Weights of a small GPT-style language model, trained from scratch on English Wikipedia.
Size: 10 layers, width 128, 2 heads of 64, 2.74M parameters.
Architecture: LayerNorm before each block, tied embeddings.
Training: a variant of Adam for these matrices, 112M tokens, 13624 steps.
Each number is 500 + 40 x the weight over its row's rms, rounded and kept within 0 to 999. Layers, rows and columns count from 0. Numbers have three digits each. The size before them is the row's rms in percent of the matrix's.

# up: layer 5 MLP up, 320x128, rms 0.0943, rows 277-319, columns 0-63
# down: layer 5 MLP down (transposed), 320x128, rms 0.093, rows 277-319, columns 0-63
# gate: layer 5 MLP gate, 320x128, rms 0.0937, rows 278-319, columns 0-63
up277 099:497516593421515565548519491476549468507591481524518498484404510478535472602471572480478442482457443465421504519536505487508460486538523436431490572510501544538564502504472488490539455513530543
down277 099:536524601559491452498548515480468459547512486416455475428504556539472497479467528449466502494517466454457544515590450487551484556497462456528520513513519496456580485524521495527528515459555560
gate278 111:473514524532500457547470550528445492475466435461573449528555562441573492447487542567554486462566499482511446486485518509497504456445501468477502404559450486557525461518494514442492460527559507
up278 105:515505503449473473496504422480536509470459547462562550515448494496478583570479406498474482509543503511529459599474463421555518546528519479574489450477499471565533485463511534557514409573574537
down278 107:485499528492490506493503462552549455501539554524500430538450428531456559480557482510478494473416494544498463471523447517537535458513447530546483510416531458510498525516460492476456467546499501
gate279 088:491504457551466475511506436474487495566529460421553520457542495502496528520506497501463549535475521504459459514554429444527528457548553545507436504467553509550552485514493569541508447493500545
up279 093:551492495489534475569438504566529481483445526472474529465463488484458440462501561509466491523488527455592463479532536521495570534506418523440525456569478507487503504525499459432551527508560464
down279 091:510577507482460518504458587485523420500518520523487501541507588464514480520501438531511505464503498460535510560478475476425500517468577440506433504455518469545504487532486474555479529549473481
gate280 107:501506500391454431528518513520505463499572553521425491588509478512488490439421454498549539586471492504521545531527473519504449471583505456425551516519474495487447498512521583468484481427508529
up280 105:544492537476461550490502557532450527508537511496543518487477549412505541482505548447450436509551506609482495500458489489491429529514486476527500508576497508518428556447491521513514513443404480
down280 105:512490558500482556523533471510495503573487516493504508467518524560521526486527445446469489495566463487507509423517504475458506513454533556539475545478433473585478479457483571515517494531523434
gate281 095:494515522490530520503456492439488432554524433451510473491470503417497559466439540493509541488513558561398485548521551454477466430499526491478520560532512479506493497524461477451500448531502446
up281 096:436470535544472518556444448456487464545568490518501448465487516468467506447430534508528516478489489542461483522534512455568478476516521494479512505470533491509459523470479478474436438609471453
down281 095:495476491474532487531533401487520539544534498431500475577511552459470574481546465539481521569526504495490511473446489476524473501424491525598536524510507439527515477470554475466434501574462549
gate282 084:550512442482512538500481457549499541544494468475507523474451470525530607498455477494505464495558553445531490492424496522505464495531470403416565564479459489410452522481461442493496485443477490
up282 086:431458481458481530527526452528503550580533378535525533518438512546496546483510448470505447484574558458482534481468493503504498477528472485566480533479426496459482526492489484475542485504461513
down282 094:466503491587558592531528481454518517447456453477519474568500452485518473499502485531488501525485511487551565429504673557528479519474406575484505466481526519495497527459533548513478543521513524
gate283 091:485509459562438552549587465474443475429495518534468517537520490558483461577498544532530537438548484484496544483525431458550531475517512447461463544499459526468430520508497559525443462557509441
up283 092:504618541485462549538531473435517532496508430470497511474472464486518458493521445526513540520534585427489506509499502491558504467433534567481542478478494458433519432557485506547506440457500474
down283 095:412404504534510494469451426498502526523530543472496529484518512478477505494475424479531518481531502447489472601577508480496519482455561500485455467474456510484550475449482569510532544490522432
gate284 109:441490554479473488442593498503457433528548462483497443522452553577468528518557557527488493489503525545444482593494461493463461535451470461493505501458467576572549518564477541473465496526461480
up284 106:436486559519504489558546501543487547517514499514507430512504465452506503518472442509531458473511516438519444501512457499550446583427489500459480555485459548490524513462510522557539542465486508
down284 106:509481477456514524457542557442536484589434473504410470474593554524510464496476450513500441480507523487495401461402495488486491441506544512533455539514453537445475489443554515531515560523542591
gate285 087:580514450462512558522485526453450543543520466520507575471495556596441531448486504536535453448483470576492537492535518420453465504498497407467517526484472532563510524433490497551565485520576445
up285 090:548437504498472523468493552467467554437452403467552519545454530563450529441525540511494537446500428557485478511523473441513486472451505460470525468532501580528525577499480522472560519551530488
down285 096:516479536533563542518482514512532545549435554606490536478513512473536544519549473432507459482535479514532552439469422538456515559535476504532504495510448504454413517520541473492457485480548530
gate286 102:509448473535402449518533553483413500546536475559519517489482501557492556416504510485537528515534452555436497519493575443487494478499506471426533493437510553535486549464526416476510564492506451
up286 101:494466507521495571538484506540466551506462335488501586494508433593506485462531531477555564483526455481447444512433532502485564535473433511471471446467566508476493499509523496518479542531500462
down286 101:548577487506506434547527487448497562499485551491505491473523505512511531479479464460505470461513524543533533530495484474485437424477502458515502523517475468478498546496524516457503523467473470
gate287 107:470513524480441495505530525470509481463513596506519466544555437468460417474592544459467565533448524461507496542458491538482527470502521508489494476537474537530414530436446555513472526576479520
up287 106:456506479522564473492449442501525429469460499516537561540444490532570481475491525492492541511557506498495485548516550503445497463563535483501560519530390471405546515495529550493572478464539462
down287 107:463541584471539448500520509561475505510565536554569480503506492446488482505479460580564485547463462510477500466498538533458471443551458528445473504539500415512476530472534472526485557569540458
gate288 094:568481433537521484539487503475461436549493487424530559516580523542478571488466446437565467476443528566516487494552486427497468506501574506500538566534493436501549581560499565488517456469478541
up288 097:486445461546518519479492528555592489477443555509436470453567489525541491577447428598500449435492452467544570517542504468535500465505436455469447517488493528497477495531490451490553520533533488
down288 097:516557511449542518477464499429451511563512505482527511470495528545490531479578529489540456534506517509441541508437571525478413481505568514519457570571499423483500472576547481426494432454472470
gate289 104:528576488493494477556567472452518475459432564503520508444552504474576493511451470458506528496552525565408488560418455479520535488475537525485469462397456491497477504466424495438546559527504515
up289 102:506456501473434467492471522554524539485503538498483521488564537494487567509544436473515466543454498558449464432526518547456460447546507468457525555562524546534509495454491529546548515522527502
down289 103:497499490435513440468538452562513520503506488526513515432551537501466529462597425531452474509536476516498549454590549421481502451473531465513467587464428477503480451463479532477559460481497511
gate290 094:487529428517456530525514443522440455507517424469496495512524459532514535431487469512534542530567417548439462559490479481523520488459522505505519545534539521538515483520473485475476544475460579
up290 096:545460446455552530516553527468458470433515500518491434497504487571500528459536501533437458484493444444498553452513534427523530534530500503414498536474535506501480466574549505483457461494466450
down290 097:493519470506514460545453504486486493478505538411434438495514474490507499474560465537472542544560520507484448497584493462510477519449529499507521459506510514502483512551601484484518539537470505
gate291 111:541434521477464535472495517490473560479544532465523572581512595442508507450498501590560535453482537482474555499538495541466487522560499547483478485500471514461496489466531432555392500515516419
up291 107:546474522554551454383481595464506541498462454539544436531527503486446554531509547463488519519475505524524548486472474562512514543472470437525541478548520563490473427458482514518449528429526435
down291 106:443559551526470542436486490590566536482568552488467486401453505481498517382462537484524551522568517512468506484497478473508485464538489492524514494484476526462521544484499422410535436492391495
gate292 101:502412467496499548557463471481522536533547528438511479556499559560517512463483478540592495510520412545419560518488510458529465447494470522486542425461486600416458477513507487476485498481534470
up292 101:534526556456507446426455504473527470493526534532490497460455470451458478509487539456446491435439551463534470440511495516451529539522480552548475548574531387501479511519472505530526527558548519
down292 099:397443485524487496476560523541536532490445501499560477507535517509506509461445516474550542489558490476440520494486472519504518443490445491490471516497564600537561535452502450501520445492449551
gate293 097:479516502526515579559532454488485530511509510507482495532557500554504499497483455529525505527506538532441465527550473481536502538528472492528499508481492523456459557493477519458510482540486507
up293 101:506423539456549525512496493528482522556435478492465498603488555520520433522474598526456478531545497549512538521452507484526490439412463508529494518458448534511480536520537525554535468498481547
down293 100:551508492439489484542507520537486430486513522512531529424488510514398534509473580502420531439458485473561514485478564496461470557487513513497552515499484469475522446503500513481485512516464448
gate294 090:469498577522545513495601512584560534424487520435481437425543511512535522574450455522457495499503513450509548555452505497460470487481492512459494573471516577467544488516542459515447476495421535
up294 096:543510437555495452512465404459464496544541497500564474527466439495439425509448492544511439563439498465486511486514535478512513588525512494464519535527494544508504500428536524583466548493522542
down294 093:539484500487516464517465551531517493496519493481493553449570557479459484540566525455551477495540531525546538425567447510490469413510464522525546519472474441490487546532517430502500428454445404
gate295 097:472501522458403475484512541475514529513420493536511513557515508553575479514473478560488496529561451441443472475581499429488419460515553570513453546477555510548468549483427524487503543505526492
up295 099:530496589523491408478471536483497453497485505492518505514514507504540469549476528533495546501527479517537512461469523443512459405478512516464447538407511581496454549479555491454434526460581506
down295 098:456490489449435439458491451484505518524507556530496528475524466466556466504489520508519472467492470499427477398542521428536408515529471477568485495529572509523491482441518465451528538494513413
gate296 112:474534498530463495457547422524464550486503504451474527551540483504513429478458454513592541538483505531486567530529507477460523547451487608497555473522481486497508491488453491523465534497548442
up296 108:488506482536438513503486545571446453540390492515449489492549477519507512513471401510518542508629473550468448439510527528459547462439537457535475507542516475482523532498488559468502542459521532
down296 107:497500553447515524450561555540439533452470531502497550573499447508499463451446466507531468554536548522490503477514467543443527490526455557493480453452509560518478453494443617623470542528473482
gate297 090:457470489538407565496457517527443535461530454472529540473490500483554478444438548546520495549511519459477516568567461457438541477468529488516509510511474462560493524528479524464549427444414459
up297 095:489540544498468526477492495454456480411533441487479542458515559532515474438496550555558523554514497485539546515507547462446503459480558530505458518494467504534481452453475454439501443444445402
down297 096:442482487528476507357470536525476544451444471490509485501551538474537469539459465435480535504457556488465465487562473527535450540420559524511519484542540464480494558538535518558497567462449459
gate298 092:533466558441462511573560549502527445524494520522525454506439499545428504471505533499588506545539466447445494472527496474534547422490502515459514469452505552535492555476461536491512503397482517
up298 098:535490506497484529579500546551504405518518523456541439585478547554438464465489529497498524519495523513467478472525487489528517474433527467477534536473502510469512559518475531474485530451395505
down298 096:573405525431520470563468508521496498477511526443485550501522522446394484433551501536518470503455518476510559500420591482464553500447512514493473514527493513532454485456488513544523524463510530
gate299 102:567492537502409518474489474509455528530512492483536584517562441545464520496519475499510562530543506489451411501527446446540492505523534492500471587438456511549517502499459469499492458497507523
up299 100:480458460462517487476522469445561468538462509553539438577490506495547494489516514467474551496471487571442486569543507531416481451480494497449508464482520521479523534581480525560515581455483523
down299 101:593572422486465542567447519436527510547516534513445539531528468504525536470439500432452468462463542521488487518398490553504500480506443534471488512509548520502483478512563489569535480521490510
gate300 108:440504490510504549495487532503408468375562448412525509535479458455542487455515576543503519554556523495555530454474541578464477547489513529404501519504484492540524570503554489502434515464547470
up300 107:449512488488454567460546511482491553438518508480492523460538443515575510588598544542556531567536519568493529490493470477482482581439520514436454524468511530514526527510492531479503530498548456
down300 099:482481483556477433408478551496503435508511527543481479500549421553526526541483521516515470496536476459504496464569502520473468468573477502486508485398573495518510531422473477486450499506555475
gate301 093:560573455514500476496451459482450479438504502561531459566469547487455528402460469507570523460547449478494515573420442437529469552486507462455488476473467497515542522496493564475480478469508533
up301 096:408468537513513544494532539480543561473534479479478514465520475482455458537530470479380498502502515510530484504573568554542525385477474523518532444570473500511486405512508557492517528482545494
down301 093:558531528469518450477562491427498498503523441530471531431488497538510548537478527525522459480545480465469533524507543464538510503514462476503453554451492553451568500537505495510494432506558520
gate302 106:418516472517464439516454513627469530570471551473441454559521508558406520501447515526543475548584543472511472477435553500468461471457559501490529545501488567510486524488468615494451557507479550
up302 103:484477549519564518499500510499495497458528578488542434525470490479480523515501489523518656538510551497507525524500440453452491500565513527506527509514406499442578475499477473563588438458436485
down302 103:410474475545514516518547449548525518527500452509491452470429504489435469500442621509477493462504492463547495553507520526486576439571525544500520490531513546514498499515494516476519502510512549
gate303 108:569458491499522521469551488548467477522527514475538545486511476459514483480567521435504535489515472454477467608477480525451497425557505522571494559479492509506417498533532400451436557523488450
up303 105:403462471549476511538543540524542550505526507567469518493514438494470515541483457540563526492490558498510467429530459427526514503572500535495477562458480489503534495496519492494489468585528517
down303 105:525524573458504531457511555458539394469516583481447488485509521521488514522538505589452523481539538512554491504502501438506469544507486507563522520431488499525550516455452554522512543490505581
gate304 100:493443410524535480431510452493528429523512453540510506533475490497430476481511527512551468438436440535485472570495492452477541511548516492470537568555488451495451453495549520441470497506533460
up304 101:541447474511486517438519451503520459486510502447469518488454527498595443468442512526542455460511504450500464538522500418475516486551548458482531596512450423524582522499514477469514442498514432
down304 099:514534519513480454556502556478494450552501543482485515578517462467466491521550518492567500501429527495549418428505463446478471559542394441471460439571545503438463442506560517548518595500527517
gate305 107:480499483433474489531481529504468515439422485472537531514458529461463576473442516548513522455567519458521496511448521493420530552497571466530483493498400465487497554450482531489509458513551563
up305 106:473517456462553574480502490454503531419489449529563476517545568463494424493510518512523526454516481489446432450434605485486521528536541480516522468514510555522443512508457525551443528494467478
down305 103:530513482432492526465520552445550469560530534491502463541511532518525538502507420499474516451512544496421444427511472483460509513457512568543530521541561496481480433518480523532505536505469519
gate306 108:445537560492527485583461502558487520507483490468518458497536490539545563444538453508485483470497589469526424551528517523515507512513560477448510452496436524522454488568481531487475465482534452
up306 109:517475568426446463441537401482635464525576471482545535538464440527501513499468521521511472575450502586524568556499442515479492468504448503479539471516460550497459573498531580554505524521497506
down306 107:469553481431492490494475571510456504426506543544474509451536562503512532460492511544573444454517520509455475499439455451500516549587577477439508471490482493498425464470432528454493535516537504
gate307 099:505490442473539493533476443554455476447464498513510445536487502477500508431415613506477492478491482543520458500504498536525526557446535491542519553506492504549526491479456553532449478521445455
up307 097:465463482555519507542504493495466539451497508469519408532536511487485543510468570511492549492525507520470487459518483517478491531427513516515565511490487494575532511480446529478481455529463494
down307 102:481539516490414412531492522538578500523495531422528474472473531554472468487487449573470479484492529419433500478461512494437495463534458555438480491584474483570537523507462539521418607468570516
gate308 107:528465476547408470497495549436457534505461513477514476438520461498495516491486456525502574498561544519530583508448529427454477546477550490376451526423464549473548517508452488515454543579538528
up308 106:480531483510516547451495554562461528493570490525535453465491541462470529420518507410522489477508522445529500443507507424542548521498563388540522456491546519504513478489452507419511571485464486
down308 103:478432504541474505475515481522530477508464511501484483487483453407442491417492496511464490621581554435481521506437454485527459511468527556477421583458514546553468497507456512480506595478516544
gate309 075:502505489494527530462471456495520553529497439592605459502470451469522520520477487534519534532484522494489462423458465486597524433536557575532533537539510555436512559518498414474514412602484545
up309 095:483537471598527463471474525503455549447554519463488491431490545454488481536515420425531521534479525448535550480477486524497492519526489486522504536439464472480476490459467532499488510483532488
down309 085:520539503483458552471496519529526430513481462483519448528508491472589447489460550512573445483514562563496474483504518487496495530474502486478447507498572486512470477527493502490592485529501446
gate310 106:510550497504476500491464515582461551544482562449534448575543467549424510523447474450534482544419560403540451508474519489456524542498470539476486433504462477497416517489479511488512482510536487
up310 104:448518480500535531461520532499527456514584482555582486453440548496568421503467460561484498403503530505448480457549490540420552501461480391471514507533486499493490482469516516592594486480482519
down310 102:509417520499526459524562412528467431515499435498550484541465509553449532499512619505411488490516485538485540525521466485554483550491513423527476500435508493561527473532485423567485481519515505
gate311 112:486542419490523443551403455537477536517436471457551511512522494484490479492515437521578558542543522483466432487459504446509524468491511520528498522489511455525500558501527415526454491526532451
up311 108:526475504543406526475621534492534538497554514457576493524478509500478475527445416497490445521481446424495423454497555504484422450560547493518442538511447501493506530474490440531463538460553573
down311 109:504583454488553496519525506517409527507491450488582577406505521497475507453459586432514480555531523501481614606475475414506538562460506536475528444515522500518512526537502484506458477512576495
gate312 101:448452462586447514518438565514543503504473527455453493532617517451508535566515488542587517530486521526472494505431518520447518512467404527434532519459499557490525511514470543515445521490576411
up312 100:532487503509530557527468500425513523522509514505576435534468500479423471514499460496448564495456549496490467493524524477478536501495497491503526522566525436484526444507488496536467429450475547
down312 102:487425521498458510489511475543486555498468398488559482478380466542500513536493495485497523430451516569417551552512542540562529449473496456577474519496482489538528538527494510557495495497450548
gate313 092:469504489544462569538560509492439533483396463479456555489439522509473485503484538606496449426518563415523528499444461494501499423493465552500469542516447489465456527591548541570524511469459472
up313 096:511487524560527490514475467545499516527475479557533528469458535503489538535526481545481466571498499441560507502440489519460529494444493350484516574472461593475507545479471474515553532500481483
down313 099:513457472532503558498493543476522468457470481530502516505498526483509459501521539548486449466556483479498555457487614484482494512487407550514490550443506489434485572445473488518436462476513490
gate314 106:481557559475520503529464478508467552529451485469451546555570442541484509453545466490513505459506535527472472529494421518507473502543509458473476522489544454410524563440475491495592516455530502
up314 103:515510453433555508551420479515500503474514455480453560500510481497506507509462461489493414542448530464456431465534493469531494451503484556521509493493602542498466499480417481472497485462471528
down314 102:619474491545551417510489510545462460429506516454517497563489531503485467497448492487467547539494496490539566475460551457511440565459517439571455493513540474479497410475491492530447531435498436
gate315 100:546442485532549556482443570535510444471478503515494505576507523548463574483535503561500489502536464509498571541505574457407487533444481465495456501484516499535524522459477516451471464503454492
up315 096:498506475549547555464489551488523478441464488494505496581500454527463487469538500539508495480550507524546525573555438474411508470462506475567491457521497490533440495485585510504490430465419520
down315 100:506518524471429436490553538471457451606564471511526539564503427520437552479522445483516499480545491499508518493476447494399553549493517481505528567526496516457479526511573491454467547583414481
gate316 088:476520500524542501503501485480516507540464372455455538507494460579474503379537521487483474529526507470481537567528475539516531502489595462448542493441443553466556444579504530492522559526503503
up316 092:529429495488507527501518471524484493555538537520502483486517522445485456613457498511521501443482504515475451477493584505544513494496439516486403473506560481529527539475439525396527454520444523
down316 099:620492505498479517553486567549450550541515577418481517449489595462523464491472510512511548416520516469547447408461552446458484463475499479472473535558451501543523530424494505517486470520515479
gate317 088:555512497451543519544481502495502466586480462535462580463577547519560516399512511527541485513474568536523550470485463519485444531529471464551517502547519490533506527491425559502584501505457426
up317 092:505481551474449450525499532504523508494476597390557421557468504605518574541476462481518465480531565487504500507492493472479529555519462469532469451452485497512537475525460501544480580528553488
down317 095:434449477480504603514499485485467505412543492531563487486459523476505537519503516498439521541513496555475425602468563449542493460465455489519510468534496572518464515478495552488462493562511532
gate318 102:484549459529488427508474535486516550530484520530427466528498472514451461463464563494537419535497475394527507520461631534483495424610504534525527489472538519472539455499437599516500548583500466
up318 097:510497437531569493528474467442519479457495576481505511509490457445485550494565469467487548511505458511485436500512421511478433534458442500481480497534521471524504522521474525496535521455563436
down318 098:504514486499493459480541528533500589493508493558482474507497518552460455501474591459549446550543449484499474530481569513590496462551478508477475452519540542522476446519440500471498532513471563
gate319 099:554531467462510428495527537550506490523463528544499476465584556506483548488548449541469485534491489522485534556508469517508516509413446539449502569519451520535498568514464478448432456485545486
up319 099:550425448425538485484554570547504510482455491457499484520528442547491493472607478489459543532493443574503458509474536452510473474545510531437541490474509511467531407447497471452477468511428452
down319 097:458457456513597508400453534524546503485510473557459507501541488566573504527501501461480528462510454545510528577517544438520528459493494530464476490462508442482518465513510518461516500442476536